config.toml
num_hidden_layers = 13
hidden_size = 320
num_attention_heads = 5
num_key_value_heads = 5
head_dim = 64
intermediate_size = 640
vocab_size = 8192
hidden_act = "swiglu"
norm = "layernorm"
norm_place = "pre"
norm_eps = 1e-05
positions = "learned"
qk_norm = false
attn_scale = 0.125
bias = "all"
tie_word_embeddings = true
parallel_block = false
init = "normal"
init_std_qkv = 0.0225
init_std_o = 0.00441
init_std_up = 0.0225
init_std_down = 0.00441
optimizer = "muon"
learning_rate = 0.00896
lr_mult_down = 2.0
beta1 = 0.95
lr_head = 0.01
max_grad_norm = 1.0
warmup_steps = 200
schedule = "wsd"
decay_fraction = 0.84
decay_shape = "linear"
final_lr_fraction = 0.0
batch_tokens = 65536
max_seq_len = 512
doc_mask = true
train_tokens = 687400000
max_steps = 10489
dataset = "wikipedia_en"
Each number is 500 + 40 x the weight over its row's rms, rounded and kept within 0 to 999. Layers, rows and columns count from 0. Numbers have three digits each. The size before them is the row's rms in percent of the matrix's.

# q: layer 9 attention query, 320x320, rms 0.0645, rows 269-319, columns 128-191
# k: layer 9 attention key, 320x320, rms 0.0659, rows 269-319, columns 128-191
# v: layer 9 attention value, 320x320, rms 0.0901, rows 256-304, columns 128-191
# o: layer 9 attention output (transposed), 320x320, rms 0.156, rows 256-304, columns 128-191
q269 119:520519435503466553456499478542501491599474488555568542409489451496536483484456501519536538458467514541498535503367494481558499593502511479458505448476510514444484512496502480515544494462534589
k269 122:548480456430475501450527540494516475515462515476567447454475491431502546527481455486533502480419471534516541524448473418460510569522507529557522479587504531605552482546470496444489529521520493
q270 128:539394545507432432533522504462497462434489444479478467438510383498543469540489509519529457537514515484463496450524587581480523541523443551518494427500497410530482511525433510507531520500477535
k270 126:554402423505457484518533467497505436475520416526571530470428556517563446536487499576529493486564495494505455466462524506503487460511510454506504389546557479513474536518480489548472527510572495
q271 129:426462521509537465445476547499531472491441530488498534493530510453414466529480458508595469586547475480523422452498484496499537533472508481499454489486472527598468595509475503471415451473490454
k271 124:442453536488517455485444526416593473422462546486523510548501478500470449465478496465522498557497561471523486496464602493461550470416478484576522541557519512504511574504538498498486476477500519
q272 126:516486513530483554546488478522568468572529574462501487450499473465544466475521478536527447540498583456521523457573468514475456514482498490494538551507530392449492476524457489520518522564518504
k272 125:551571468498517576482496512516469488510469446450409474432419454508559534489481505487579507479570591529541476539497519502486503469526513488523501435518481480538535526482505532553524511449495467
q273 124:447491468454469479493521463467494528457443551513545446468480541572473451576532519561509513509559504559490446489518485495474505496510464456510526578490453603515512524484414472559343509484500421
k273 124:489465469519575453552497513541486438513520508532394389540538458464499487558466500545516459528580541535494583541492499502510519481476500466501504532499459556454530543527482531442465526448500494
q274 122:518506558489524489466523544523444473587544439552495463487516562495448489459493554500541529497526509503424548525517500571554540465483541529510495493545487554484525543550479425538525534512446535
k274 123:526528474550516499480513570486551495514471467484463464470457550573539552605456524549542490563503515464436564527501482486504487501505491496475448551502535508494456453536497514549532519568417506
q275 127:436513464458425460502474501474450450497541539509483502451445473494464452489515533501532444597533532524512498465457558436546496472462501518449560453493594489542522529492438573572524558482548505
k275 123:557491507434442518484473506499481457507480517540479507444429573441498484546477514519562429515535549488503505487520543495495452497448486534441455497612450520511555536397563479525484511578499494
q276 114:489514508454506490458429524532477459447417499450472430388585500430428539510505517494548457527513524480507552556499522429517506531564502481516521489434464399389513520463491543490514504506501555
k276 116:481518487466460574577433476519564515496407480474474523539454494500433584516523514525514526518485502461510493531525536474574533480445512500482483483488525521426525547491518534481502545534589542
q277 120:428494545521500514480537515526466424455537540454531468493465549469502423517496464522504461520498443512429513501567499521491529450507442591470442534556464641529563460535477486495505507550515497
k277 119:507493440520479512432463489503564556556569518548525499560495599528536538510494461512496519495498505468502541504569494514448497522540445494478407513492476578469525477536476452539509535551446514
q278 114:513556480559507507528482495501445458537485512588480552571463455506486497479484472533480489508476495522503463471529490451379391502513506597541488493589509458541447493463421540466466478510478517
k278 115:535507494505516484539490506437426477510540495452520537500527440471601482521566471524516535487559592505530522483520537443428516532545542531485550495518587496454463504452572493535526491517450516
q279 118:540488508542516469448468524475530585465521516493433512558509496472536527543442462526501460473453564507498529515512447390481495404498511453463542473499403550516446567550435474528483554457544485
k279 120:565503533478518474573485534478427487486531454497470474551533478541576513563500502484444525458429483499510664488526462425498516466450539513510495474562416477557519556545497473536516571548512485
q280 113:501489496510490456563514486498504505515520523475494412564454517587470514519556478610504489462564494448496466513547502408555524550524487508473499574526501488474487447495509441530609503457516494
k280 113:477478520457504574494518499505495454467460541501544430437452450529463467486486534521472501508515548496409567508503527486470463514488490483500453515469489558535573520509511497533509474431556521
q281 127:525519516475566565473563535551466343469499473501475562458359504446467535507460571503470540547469482498524506505462475475523545534510528420545498527444562502465524511510485487474527490511514562
k281 126:479390495534476562490514485472559432585451435512459494471464443519444473515488507440470587538467472481506492501464459462506474517514475467500514528465553518505488584421479455475518563525516512
q282 124:471526506494567520506490459489536517550512485548521481581492485574464511554409523523517513431486475559574542573544494548556513498502485583489460497443428543513557539463410497509502507451538487
k282 122:513532513549495571470535544457549575479489488450500498524462480499498490567576500452540512494494377502476553548475514479496563473424512478423497471508537505529539465491435570536458475498534505
q283 111:563528483545504482446532577452441507491552539411511470472497503484485457520496497556477463541504510539468512414476519494457536507517533441427550473579516477557495519506551464602508505461425513
k283 109:524533433493486481422500527532475443457435579541552469449453509445455503444506559537484515502491531536457457439550481495499561529500511474595528500603485480514532576522495525529497496484491565
q284 125:547504533527504520413524518482532517526446526554530500524482454510490477483434551488518487513420466463601476535450472474518529451503572507435494525515472524524490495525452489479439449456469513
k284 122:573418504535506514482404563544465478543485531521459479489490492490522364550450518472487448509481558493538590431420494519496549442510506488494496449489543533492446551599514443515511469489540469
q285 116:476473475507394503534535513569519561513490472566528559510510526481485521517526472460540414575502491458552434511527476501512510456470487463553499472562483574444440537517535501515472474428466566
k285 117:540463523426503469494490533605507492548497510503527513470544583512563410538508539540462487505461465494508551442512499545484596453465503494518462518491518482475414516553440525486538460490446495
q286 124:514489460468505494534541481516487447499476567487487472555496500489451476551574470507572519468545527505436550414492511519570509494475519588510538502488495475509431450474510545528451508430580427
k286 122:509448498421545448521539478531491467480482512441462468477542580536433488523556483568497448444503523530559541461521459490503526553518549501487473475447547491463549517469486546502532518481490454
q287 114:531520497556568525550538509537515589539493467502446519453588461465462527517511556446516489487529492516497464555499458526455480509506533456570490431494493562527480557581512484537476512564511525
k287 111:429457412513487506538492523466489580557501528464533492449521463538561448461570499538486450494482520467490519531567378504478468490447499454455591536507508548464560535510521473441481546507471552
q288 124:495508499492472457478579471494487487489510498407514517524560430534585450451506477528522567506508438477534585498455537501497580452490501543497512421487454507521554578573550506454457500587479526
k288 122:508466456478502475546530543510542576506458479441462522490503494514504581494459396492476459544477529472587562461520488457540504562478513504522462521493537468533455469459493503516435503493535550
q289 127:537523439494542499528482473572515515532566517478519446443542482523500603511440495576465455564532515541489557534546463527462564609488538529519472510451509447479469538431542504538463443457510452
k289 123:513529413492514524528516540534486520460516523480571434435478532461498562494581466507471532546492429555511525495479469550489509532463573490523480493534501476472429517478572495538437566521505487
q290 123:496511476531440570480519468505385469471493504578465457519524440484467556466464527487477478516515442477486494506451580437490516484494474471540436508493519478494489621544602486540486452445482486
k290 120:464492526516416483521474453506483483487463594514532534504545507494524442557515559487436455532449459529538521467485470402527543504499425530545501478431499497426487524532563440502518433543476527
q291 122:476455479479547461441555473468458566460465444455473572511480506500442505570488561434466406521611561536478515484488495500510495508529482487591458522468530520459475490510524503498476601502511513
k291 119:459469473426548452519556463485539480420523539527421531519575433505485445510506551522436443484555524405560470552519487615547494465502563598559543439514539546516495539523511510494451578510543549
q292 126:460445511505580438525528492473582474529511480514524499533505439528515515545517466546498536468472503463500524540456548456359617522475540548491450513551408538437451466462513493420531455485412583
k292 126:518460534516522449614453518476461455464458590538518469426550468518516523525513416571513538524487475496487472576505552531509535582480495493509451451436572507461494436441501515489562491466489500
q293 123:465521517491453462536486415466571456478497478518517617446471531518516517566613490520443490556515498524528492508494505489448499470496485484479463529531510576487553463482486446472532488449548514
k293 120:482463415507493462480501467512491496596498409578569446461528502476546480565489498514453514454484447566479468543463499530404469468484473494483477474534551557434485512495435527499540476380473498
q294 131:532528504444599454448539475532412589615488509544486547488484479519465510574559555567465464548494550462468517496442474504517513421498530564482545566557506500475493514558520549515498452474529495
k294 129:433447454471440488477486427485430558485512599455497516497420586493493434563534522501487447510452579515529516588492479461601453536577559468519445495512508524496448575553510542495565513532518508
q295 123:464497492559500560496493422580523561518508524501451510610443400525509453503528546452468514489532463495480559538526487509502450537490512485490451533517449505555495458542523485505420452521513530
k295 126:437491491510496501537456477522526520529529507487512450453504475498441520472454527450503581492551549511504499450488533470492544460467439485458564490520500501579536448527524538413452465457478537
q296 110:484517502506457475457531587454462458556450456413518568510456459533386421481543478540518491510475527416475477470454490451479530548528466548465528564445567476551453535469436557514501508455518550
k296 114:525436451489477563525495512498515467535506509557484557523473483518519540503490510556548501524491529491528469484494547446463534566583434405479474450497520492499543485500506514485543514495542561
q297 114:510493503465505494504486545546498470471482484471556521513538501454529525536502480512526600596499530555518442540489594476504494540478518476440421448531491552515555436551494528481521493492495429
k297 116:505577457425512506583493508515451465522470459494545516439589450513487491500479547496496556520508488538520508506525570479514465562570517486465508368561534533443501524498432508444523519575484510
q298 119:496505477505448433476472530447492546487507484522430495471509482547493444590428516514517417467422513461441488492513440493490483501483542572531536478467420520535484446492620465492498465508480479
k298 116:537483550509412488480475525546579488532525472471518551528505557544476495640429449512524568525447517521484545520518421432521475492492521494526500507539452513545527470479490410475513534470499511
q299 122:425483553531533511494507530600423523554546480459428488502535495530460517514480486448522478517543478498574481461484463582512509533403553401526465512533506539492551426439598453562537433536495403
k299 118:455516494479473577446435570462504441437428511466451454477527540469546487528543495492530505569429501435473554497462388538515428510521530482559456513452450539503546475493516440492470460579490494
q300 126:463482451531547534468526525521467495442516507491471521501479477534545479426588514471511509450583577592494445532527495477498541591477477530475516440429524434500444512576570509456490519508485492
k300 120:413438494491457555516417494548540548531534498462454463548478497444552524467576520519511481453519524465511489556505516495541491476514582496557565517384522522501490480472442518508536513551471487
q301 111:518439520496472507531465495508517520460493516523505448535497469478515381546560430548492524549491488379479431473481503416486438510544515466515540428482523479517489445495537495524545475447520538
k301 112:527513496490478590483527535483509457458503498586477567446483603529522506580543497522539476522517528483551497512525466481493419499503574585490452514482503508473552475512492488523446429505459474
q302 121:510454509501377514502447497542460455527509507472469509468527490478476463510512504496528467482428494500519507474512476513464490475507555495476533411543519380528569531486519489457424504529601476
k302 120:530492516527488538442458460553516476530479511490523566455540451496497575508490472558520506430445542492498500438490428544389495485449515448506444408509536502456548535449558477418467436459532442
q303 130:519490517461480456479510460441515498521543497446475487470571525441404555432480497515518425537420518443491491500449550501484499523523523471544486583420496571441500473538473515535451494452413440
k303 130:554518500432582471555439468436515498447561507467479490484541451522476495513502499506495611464434466507412487467508561492528537505532509526551416529498450464498489482448550509521479504491490444
q304 122:466593508463538458512491529468484531489499450539468507521443442453472489486574446441519449536492578473510485497492484456495534556583576422500573476489530516557495493557495553537434527497501479
k304 121:508513404450539538467458490453497453410485501586433612464470492532584500555519505462505514537517503497496522488458551473519467528523489511441503561496524452553468537504516494463451527493461543
q305 125:484536466474458434476434466523488506449493551551512537406551491501476477493507560498538491523512598529475398493504441476486574478467481510498484502457498457486469494467515448503505538486477547
k305 124:479541489461505503448473495472484522485571520501475506469457424527574514525476498501487496473553585484474495474557507424495484426545577493523466505479495505502519525459542507466484531567461483
q306 117:494553551437418533502522501518464572472587575613543428409519439511525461499442523458533587507463434530489514531492556517444545528474524472515533509464459489542474501473529511534449541561454469
k306 118:486530478508544502459472502494515468499505522488465490552548526508479539533471524574510550518494533546424492552469505468475569523435550470572486453522549512489460561518547462447436463507450515
q307 126:437475495520499497447481480522511498470435380530464536543493533502459456471513490502558452512552510539527497518524498498516450480450511516533460505462478498479465471482530510465412596548498492
k307 124:478486519499523468460452416493497475517587521546457510525535489582473531457474481439522500517509529475561500529489487514484473492469502507452545526478484511458408558439490472484481441532508461
q308 116:601507450489488544514526486551493545477568582480578497498583509503585512484433426478429474535485486489388547421511554467533490502482550487476555468501505519536457523498541540504560579459529465
k308 116:589458557512518557531521462537478452463481530509570540450514543409458517470502478480531540536485511491473468478542518421498477481405549510556575432454488512567459470483498551524593546485471460
q309 125:496493490436565548546582538397484543536496553478439485538460491495469479543496480611542467587541550536506445466539489491518515546507537485580490500444459586488429552502577447488519537441430477
k309 124:456402527456478536495543496518487510469460472473397496539494458458511493522513595477482495574489472537542538533468575501513540568429542547531516508475489511529530494507467463574490490550464458
q310 120:588500488516556444491437514541506487533516426446525481568468530518479557527589491398453588575539474483479461554538498492532489526460502411439439517469519520458493535516553525502420520553507458
k310 121:443527440486474489532530498469479515435482460535519515504509540527536503444454514469419540452496518510580471470516496530540498574496493430536527548484555568458446521561488472507520401488513497
q311 123:463474505545555534545521487626444526498463509518443482499465495446492508476477467447517627486520539530512452559449433533481475459506527443506515415541432485547483495474509481476461528469453490
k311 122:538509486511531485455459537483488560476508500462475545479506436517547479514477437455463521542468509499480429455415468487556417499454548462483488424504422533498503502484469511498520565446439520
q312 122:508454430505477490507513439517529445574520416472472485490418493496463473509463522572510517500440521480429484451515511544509567480497503511496450490553510466573509553521606570510512535484457474
k312 118:569502496529574449550491503550539496532485493525539526457520510466421502535523568538519526408471563501530477451531439511489456512460549509562487514541514456493489538402527577529424477486471476
q313 116:475431537392426471465550501567487504561491556436465473531469498512495498541500506578441518494483499494439507523523527545527562543502511477515558457486457464469416512527508421532469521478471447
k313 118:522488422516526516422503534552468500508451560459541544453490447550499516545488495520545528539499489507449468528525537487517538491542515478525515467504481479509437443610512541462550504522524451
q314 114:408504496529595488529460524490487572449465432432490504492533499524553571510399553488523537504407419557484455475577500547524442497539511486446499544464542412570490502482493468547523368531444464
k314 116:439557493586461477482517487512437492534473460447466526559454518462520476523403522494511551548405547495533416457569520451470453566493489579402450515490530502481522541482451528526512518494541472
q315 120:580564559544566522542488525456501541490461547563455519518407459550473535445558589456487496503497572455485485395445540500469490418430519488465394508476488546504529477443469542562554548462539473
k315 117:512492453516500456463484508452441567483500523524428514508497494487542465447576462545448500360418581558479525500498570555454456510443488536522501467469494480493506533404478502513509520488548499
q316 128:510489484508468526469502470457514553532413515491522424511503509510448540524523438491392585539437548464434476515538513507465552513524480449410507517499501450499478497517404533461453554570527515
k316 129:448458533490562605480547475486440514418479509517497463455499565519479521515458533473481517499551540485514510500594511526461507464523486450492576497551479445424522471559432533442530507499451486
q317 115:459551535448468460506471540500495499511432513515499444559504472514526502554496552526466488518502456513406479507563556504498492503482484494494496451465442447527451442421545532549481454594538488
k317 117:553569517550552488420523501530465551525520481488465564517498545509507494479499476426455579528453522511524499432460498543438606459467544445485502446499493468526538480450493477563449579513551587
q318 130:528483580444491491494444474534520575526546474500442547516523546550511517453529504571499398528533567537489473562577604550426469455488496505492524505588513397474564490579419455502500456414472462
k318 131:584485494498494533489431478449472481547496465506494489560555508582546540518534481505499454560467460500460470559569453448472535505474510421417505454539490519464543546490502529516489520510486420
q319 118:544498505424477430412486448480552462531515513482565533532533488426507455497473491487514468528513560519514507548502438498518458498428489489480541526529425535461474499485578513457460445575485446
k319 121:554486514496499516517464465445523525477477468490548469510476497545528526479500496371495547498523576466490567537552560482534537475491521408508531526515503545439463449533524460468477493538546468
v256 120:574506521508554470488421496389492455498518440487494455419526437505494480472510483567556492480490478499556500531549489540492503496541443499498491445478546459535513551496457442498476567461541460
o256 126:486481506445461529552570455449554550501500477413521471470550542528439457459525426540452478464534524510442528502521454423501478477422560543618523502518509370508508505504445447511513528547534503
v257 119:435486456491466498473438534564491454512508491582448524509575500442492573446501519511536516521500571455540498511506488441522484478451450466517517471537438487466460581506513490496449476491529531
o257 129:459485511411463523490506500491451530503509534480433471505470432427498532521504510516433458501504542482513526587514504505502488541505431531538491509487501484462492538463467468506501476530556468
v258 123:492484480555505526510539521448511519510398512404481519497483540507408487522515460473489540496499485457409462455467545499481462544548485545520497508535486523538445495533470491511527565520500536
o258 131:481471506512413548539444504490506504488501483525465536477476536490450467521568539401477508491473489482478458460473567594558477514498531475538553438495469443462487550529461491494606558493544513
v259 123:499501508503540484456540431477485520514542477518511491475517471406505448492488499498501538529517459515449521474473555514503521505533553454538496540506505544518538461496498572532545564481463542
o259 129:505540565491448450500572501503519478549552469493515447499506454508542474454465468406482514536496551456503500483592596493559451540505568514442470510448503527525504555489447534436487572470475494
v260 123:516530497455496489493483483569475443547553438554555555419496487500481489451531481547460476513485511522507477520484443538498477527498531529575457503518477478431419532449507490504528501533551503
o260 132:515545506483509474537513446503436485543519485442485567569510502532452477459487522444498436510475517496578540533530470449458502507486485502556421483530459558520473541539482477523519496514463532
v261 122:532543538541535516491543541450487552521482546483478496478546502550461457560449571581491503495527482435457513514508533593539503567522498596508476539504430490506476504425479476545492516536480477
o261 134:493417477483468444512433504494538516514553520519521512461493540559532491506549506578451446516496513477458451500470480574472508571460580543489518496502430522565485477424581474479502511438470542
v262 123:485502527486472567483580568541436472480551478537521479486551575496508458485480511501485495507605495487424434477519537516545522505444394401563548481453517552495480520451451478474498510466519565
o262 133:490501497483452545542527550581440565510490499533476445500555506503473502441556523479460503529518529429510504524473482484478539523509473462454534396481394584543421417465507512479485470529513529
v263 125:452503481460436516543487535491459495461473452514539478567485414518515507541457553523503552532538454508547580431489511561470477359469536518559549492479455477472539475476426515466515530507518511
o263 135:512517385545461453526422407466547571498515475507519429495419601439536544462394542548491498508513454459564478479444430562478552494463474537541446506450454516479541521571465449497455461469482546
v264 122:503529500505494540539468510524518503496412477523535544563516488508533571501527447453559496436602490452513528488493474451499528522476522444514440482495492589466491488430465475474495463526504513
o264 127:465539432533468433534551418527453518500399489505527427532521494509481522510481490481561538506461510427512468552522474466456501490532466480536467480503528535510476473543464507468536502539566440
v265 121:524510424507529538475526489491422480568484595542414469554449433553443582494461487482504497444477459509471470465456470528448494435508512470549501490471485601486436566449433483486531551565485435
o265 129:472527496479527465497495505477469524446534456487498481453512521488521558495461579526520527477401476535435498509483539504437494487536401479464481515567483480551520549574551494542552535518567483
v266 122:488556478533465476521534481540590438467484458453513563550518492509527488528461507499505526497553453542444476483457522555497440538509540541541444458556478506516482635527469444530545499495518495
o266 128:469505521494579560519491456461535494487497483568481511514506501501537589410472447573559467559437439562438522494431480459458487516483526503496495477493484538549471554511439494455524516463467487
v267 124:525523475463486524464465480507484429504502520479503545523456548491468555497472567512477550448484470423552560480519549443467475533514491555520519571512533400448476525527518496427480429494466550
o267 131:431473538510525534480534472529501447614525538469466499521576521496465446448525469457461514477458506440568575477459514466571522501471457519478468482515564486425490482481472504474475506580510578
v268 122:438469502493454510448475519501414536407465526459539515493505493485524490505537477508457491400478522620534444448559541468440510486451459521456512513510489464519463572485473452539515505494500501
o268 127:501479455476497521532528471464527545480485549437554548443470487586484500494454388531473471436465505540563499545546496489550551492492470472599424474506447545550461476535442519487511531543495434
v269 120:465477530514455515550535518493450447463498498523502546435514509441462460485524520486493540438461520490500621513563453581516497436542435580509506449489410528507526526570448503529516492569513519
o269 125:457532526440541474446493501551527485526560512477465415533499513458443492499586500472545403454434447484548571467504478540467448488501496498551533485488488529549532582487485540524592469484469626
v270 120:444483538496422444478483547475478431476484510525584541504521518569484548589515499434494540470484466533501454533521522476508487502504530442426409441478526462484448509505551523554502474545474522
o270 128:484416457489492464533535446497505527465449511521529523497494424563478506484486476496534485516471469581511508480464471488504573548601500491425452495501551488432540527510454438523449495487520491
v271 119:568558524510520459461508528490492496580544521478504486577496537495527481499482491482512480545499480478490486503593458473470479478551473523522552494440464542574510590487543558538500492441460487
o271 125:510429514521568437507557487529555523577538449519532536528526451514479481494501518469456533484537474490418452520523454520531497455476506521507474574595554531607448564479513462465463507511497465
v272 122:504442541524412543544494452485551459498511446532555564519456506535502433463520505461448496463524562448474521468541540519414535546564548454547551488516561539458549558447516456529495562526530569
o272 130:472530512507523521562496480514563470521517534464458557444464511507588447487491521515482509451528532542445447542548486472462461466562510502469527442509454517436495547530539472553489521543511494
v273 123:501532467492653479517481509448590454508464480538521474478517508518497381495456524524503525494491496496492519523575453466446475550436512509468511482444484557483435491488465549508491448535524486
o273 128:480535464447490494481483502555604423564494524539489475565454523521508497544582532496430434484426476509492495473499458513536545431516514438463545540446533509505485552521505482452564477476446495
v274 122:512475483507501425450532451598544438540480520489472510475474495436476473418500529513516521505522472458501527525511522467419585565455477523480515457544424489562490551463486516537526500588518426
o274 129:540534497494488488516569446550506491546522522563504584476434549488518472507514495542511487429499453474535542496459507510514538462577487527521547492482450496492522558426537518438463481498520452
v275 120:472571493462448496486574482546531526464505511512453495495505528439505518481450541479538510456494505591434474541407528493487492424438498458478488515453517502561473551536403521525489475498475555
o275 127:470486455463508522457583502547535522376590454515449534468524509555517461557473478457469489445476531515481473530477534564485434499520496455489492481517496574469447575374471481543490515467520504
v276 120:540477484463458520545491498546511495538533536457447554485477472522483484499493499508558493471519448503496466466601452497522483548475536509571448473545573508515504487532448581463520490616529560
o276 124:466430537478491525458485470477545505564543538487517478516456539481449483448452517516497476488427457503532435520593483473449439474523521514560457510511566470545501511478476506416478537625526496
v277 121:499512467469500511460544480527438561440542470500600457517421479532484458440511505522512445516506466478520435547430501528473482520425556538464502501489487480491486508468565403539499454452530603
o277 130:548463498437565537520603533507411486510527551565497455588521544478477516485540429471460466429546519479514523507488514505495481416577556532522508496470547463492520492492527479524481476530461486
v278 120:510566548537521473465547484480477416456542494518501561503559602523468565487567531427495509514444480487541520534537482533495528537517491476580431484487470489486517524532523446485516519483494527
o278 125:475478480474506502485522598517499520481527530504573503567450503469442533506517567516479505551506494559528549560545478564498509494507524460437467482515569473440517553458578526457530426473458513
v279 124:530467471513536546440483549509502498477495478459481480599492520459542522514493485465496480424545465550519550541620450533485441451491506512516542503512457501406520491480498430451497519482495530
o279 131:510537484551503523485502495377532517411549463473525517554516515475475536438506513436465488501487541518511512540588533524414542471428544488506574521488511506478551483479505495455476551480505473
v280 118:511483498512438494560520528535566498441491471585450468501486537532509443444522529464567499496499455470490475467479545439442377518517491538479492478489444485433531492440503511492506486549497447
o280 128:536569458465504488410531478507525488431498503487493503457525459493551468570533500517535490408518472503523516518529556506524479483459500523472448475483480501396470468561524479445525584512439467
v281 119:450539442558545459503499477457450493473446521453507476509516514562500425481486455555495501462479439480452525518533510496510507525500494521525461450483470555476537471488542437437601457517530554
o281 127:489397475484496424425475532411489395517527454487514431529500435530484463527528524496531525422524547528478561465459486409533494510562467525522485514492527480462502431532498564526525535486494496
v282 120:464528537532496555546430590498481449467546538485496524525416497392502464514581459521486456452506485457501458465424463451480494495524561490466498558542500512469512539603498579562493458487529502
o282 126:535547455486519461520466542498559511511458550462526630528507497527543500464513517560546528536549513480467513561517501468494508419510500495483492551512537514494551520476470486495496506484496466
v283 122:513501521478438473477496445498496535495509532466528558512540461494511443493497500590504395448469503488504511515473507498499462490433459508541472443509452497416449438499498513481446581519495516
o283 126:484525563473518446520457574497502526505525516533496527479486580488522514552427460489479458488520512575520576462455498480553499525412390500568435534478493514491524457465485495498477481488531429
v284 118:503523507488508488496490526441488444488481517522499468456467508471464489488524487455526545486459458418489483505548505526584503503505551518509526484404512491580521469477551511487500529513481435
o284 124:504489476493531530501455553462544491495465492484520492477511465538491585494538482491563469496480461396490550470485517546473480445497540470406457515444454408563534560523555505537481500565454471
v285 120:521462521502515541477506491565450499475532473461618520546437496508524519494569569511559518554474495478548468503497505430551492521449516533531559503550430546524526473509484559541455513535434476
o285 123:502470450455550452502452469499560566507514416438490556460467500458512543524556501480463534544435534493482545454483529559466408523449468504496573521500495535466520455525549493530556483508443457
v286 120:441517498496448523508517485498498470463476499540498529504514491562525475476537545517544563560449491517530435539543521495461483425447515512496485452473581403557516497517465507477469468466456489
o286 124:448408486506532542476491529493451481521512522533513473474454531477466518541552533501526545532475465445496502553530471498468557495477458511610461494479553511511518502367558440532486580516511531
v287 120:565521453540493510470407511521439526466499419470524501539534479447443515482517511423504493544548521494534430576442457554468499515451474608515484441511472518498527468506558524477513511547554583
o287 128:551462441534548553441483504487471543466498519491516438533551470573500541507436512481430530469548587435474418458503473505516549430507500537545526508552466462524438549496564523511517476514491520
v288 125:506588493514578469495469492485480501482506479561431502566382405527518541474558550523517535512436538541488487502432443516518550463462449478560467522505475518476473523508506544505460513509468527
o288 130:569486501439504560460505469513631474570563527573421452564504489574495482511557498420498497530430567527519475442525538419503506514532447572509483454528518500496558460446478451505497461456475507
v289 124:449522458524504440498570499533526558415480464441513489411497477458544480521530489506484555491449491507535459508476438456550453587537439512550560477550494539502525496529482469422503468502515489
o289 131:522551456506547532472493476512484542496526470496489479551439574500545513469520486522540516567432484586497500522524434523543511533514478498537518521489493465538503472460524490550453456538511527
v290 119:533540505526488513480475471537502547520571478391494436538527546524517432501503439482547507521528438502515532480539485398489462497526498452505441470495563573525442511559476474572550535560559505
o290 129:507552461575482503467458486571488511473475491494459449452570510452521480466569482543518492530485473410541460532501510514484478516520507543483498469550498508518490499539518519511556451453462483
v291 123:521567518483528487563506480587479522510534563486514502559535555461507501495511459523535505492496539555489545454463398524490500530476494580514479545445519498557522568564433456490379527522561574
o291 127:449550479490510490537477572492561478523539524548509529519539499483435516440576510447523542477530474549514517442452443553473453507513552482411544552471421525533520542489549518518461563563530500
v292 123:501494508506523493497492482502508433521465557493455574510472526526570537449484517558472531454574402468498466590566530565543475518485445531488472499448497571557564461544522472527470502492533521
o292 129:495516473513516443512542543488506485533525528496502514472528416475508519489552496597463567501501496485428536502523493481408456526518445468597506462493492463507490518595527491482513450487465550
v293 117:470492495528636529472486513503480517481447519525556448515538436484522544537458528505422496551500487428478524518511527499506530513503462516523492517470494509566604527424520583506439557504553503
o293 123:472517513491506503466529499484522446441439499476512544485512554529461442501463464551498500502498483511483498458486475529479531495475480557493534511494486466573520484471517596533536542461539516
v294 120:493471530478487508530507458455492594450526559583512487460534507536399554518447537464471515512484529488532518497487517530513586559503523513538490528391444573549525451514449431455469468538543485
o294 128:530515563456504507490455568510507517443524418498487495496584494490470472573489429460563482532453408473539478469437517460419536485513471490491479478463466452544547486547567502430552455544555445
v295 123:493406516516494554426537497478589471419481529522536497552486513454513539510465506499486413474463478494468516478530481514455493527532473549502489467426462495440497479527461471503415482496399484
o295 133:419483520473485549491526522559560461438501527519549594584496468432483540489454450553546526496576529565515470476483521516462476543467511453557530498459511507500480495552499524550448481460529478
v296 124:555534513548576451525566475500515447553463461474517569491515470508462471512493533443563507515486491503473514475487460502511505479523561411492498530539480491456597474485454441488532518462479580
o296 135:606500437548464543522552452514426463539513495477509481520523507426512580574514460404487465516510527520529483493490453480522467533501460502465537555534458522503437528493526498561523540445528529
v297 125:500549482541568521471526528516495473494492521515501532479451518549515542509475549546492477494518485510540500514461533439503515516549426532451473420550549548519544492479466545473541469528480529
o297 130:492519530569521500542427499427517489508478503475482477501517503513460440525505535484442474544567472553529437439457494504508481441558526520501506453524490508473496514503516474518506476537541455
v298 121:437498501511510556553481501485513454515470502487434483500470538458495535527489537460473498527485533519409542423494440470521504517514435528437504521496582422503485499520573544507523552529542506
o298 125:520431569494487453571534454488461512448503484510419508535490469492444581438504538519462509518548478530511530444550463483554488505444485544484511532479538461475519523537482529572500533517511508
v299 120:474524609546463454536564504517489486498503511511485518453482515490444537408518523525600453549496510488545494553519522517469518561484541538488466527421487564508513506461512512479480522589456477
o299 124:484497491528468476472434482389456503538480450543465569453539442450526463539477430572534514476513519472525526512571495517526445468505470508550476479441467526538620465526494480480530575495449481
v300 122:548437465476372520454519535466514530476550480502503560496430494538469501528497537444486517576559532472463610459429450545526511537443523474445545525477543548498490515511458520491559479517526511
o300 126:515474498432472513499399479506449519498507474470542528472505431489452459468521531487506515555597582467433530454477459553468539463484514524511470453516544528467440488575566534519487498578501524
v301 119:500534509539526455532451493379560497486455462569574538486403543580534519490544452475518601495481499574531444549514452508504536483466470509500502546553510492526479413515484498552479455513550480
o301 126:507479522450473562393463462423545553513539471503504479442458477483467532384487471464505579580496534507534491547515507445495478447516457413442517484499430508495464484499445453444575480468559461
v302 119:541509572472539471469496446537466506410455460423467548389500546474531510541514597471496505561522522537483493490537505515415507530499504509502492418497506503517456517499556492476418498497460493
o302 127:547474499538531515523434487494490462457555539498495518506392502465460469540503501541496417498488568503447485509498545524486527533460491478494438511473517461541522534518486470406582521505525477
v303 118:438471577510453455487465479500550536467401508537478465499453454507471530523484444503557520472540507455478540504524530516499408542523524499583482473469500489477524511491547485521492513499539496
o303 122:511440514512537435483487483561528554454444509536546536508536493445429545492492508532457506446468522474529582436531583498500510493408454522447524516489543577367525400508576534551526517455454505
v304 122:491423511468447518548526513513450484500563467471525450437477536489540474483519509485496532563495508580514432468526551548549524528511470489485472407521498540470454494496455526572499500517496420
o304 131:512509518477499486559517446435540549519514571516479520467460527474483484500505474503536489526445468525476486555575546512545485474567425479513486490500485568541546547509584482462534534519489570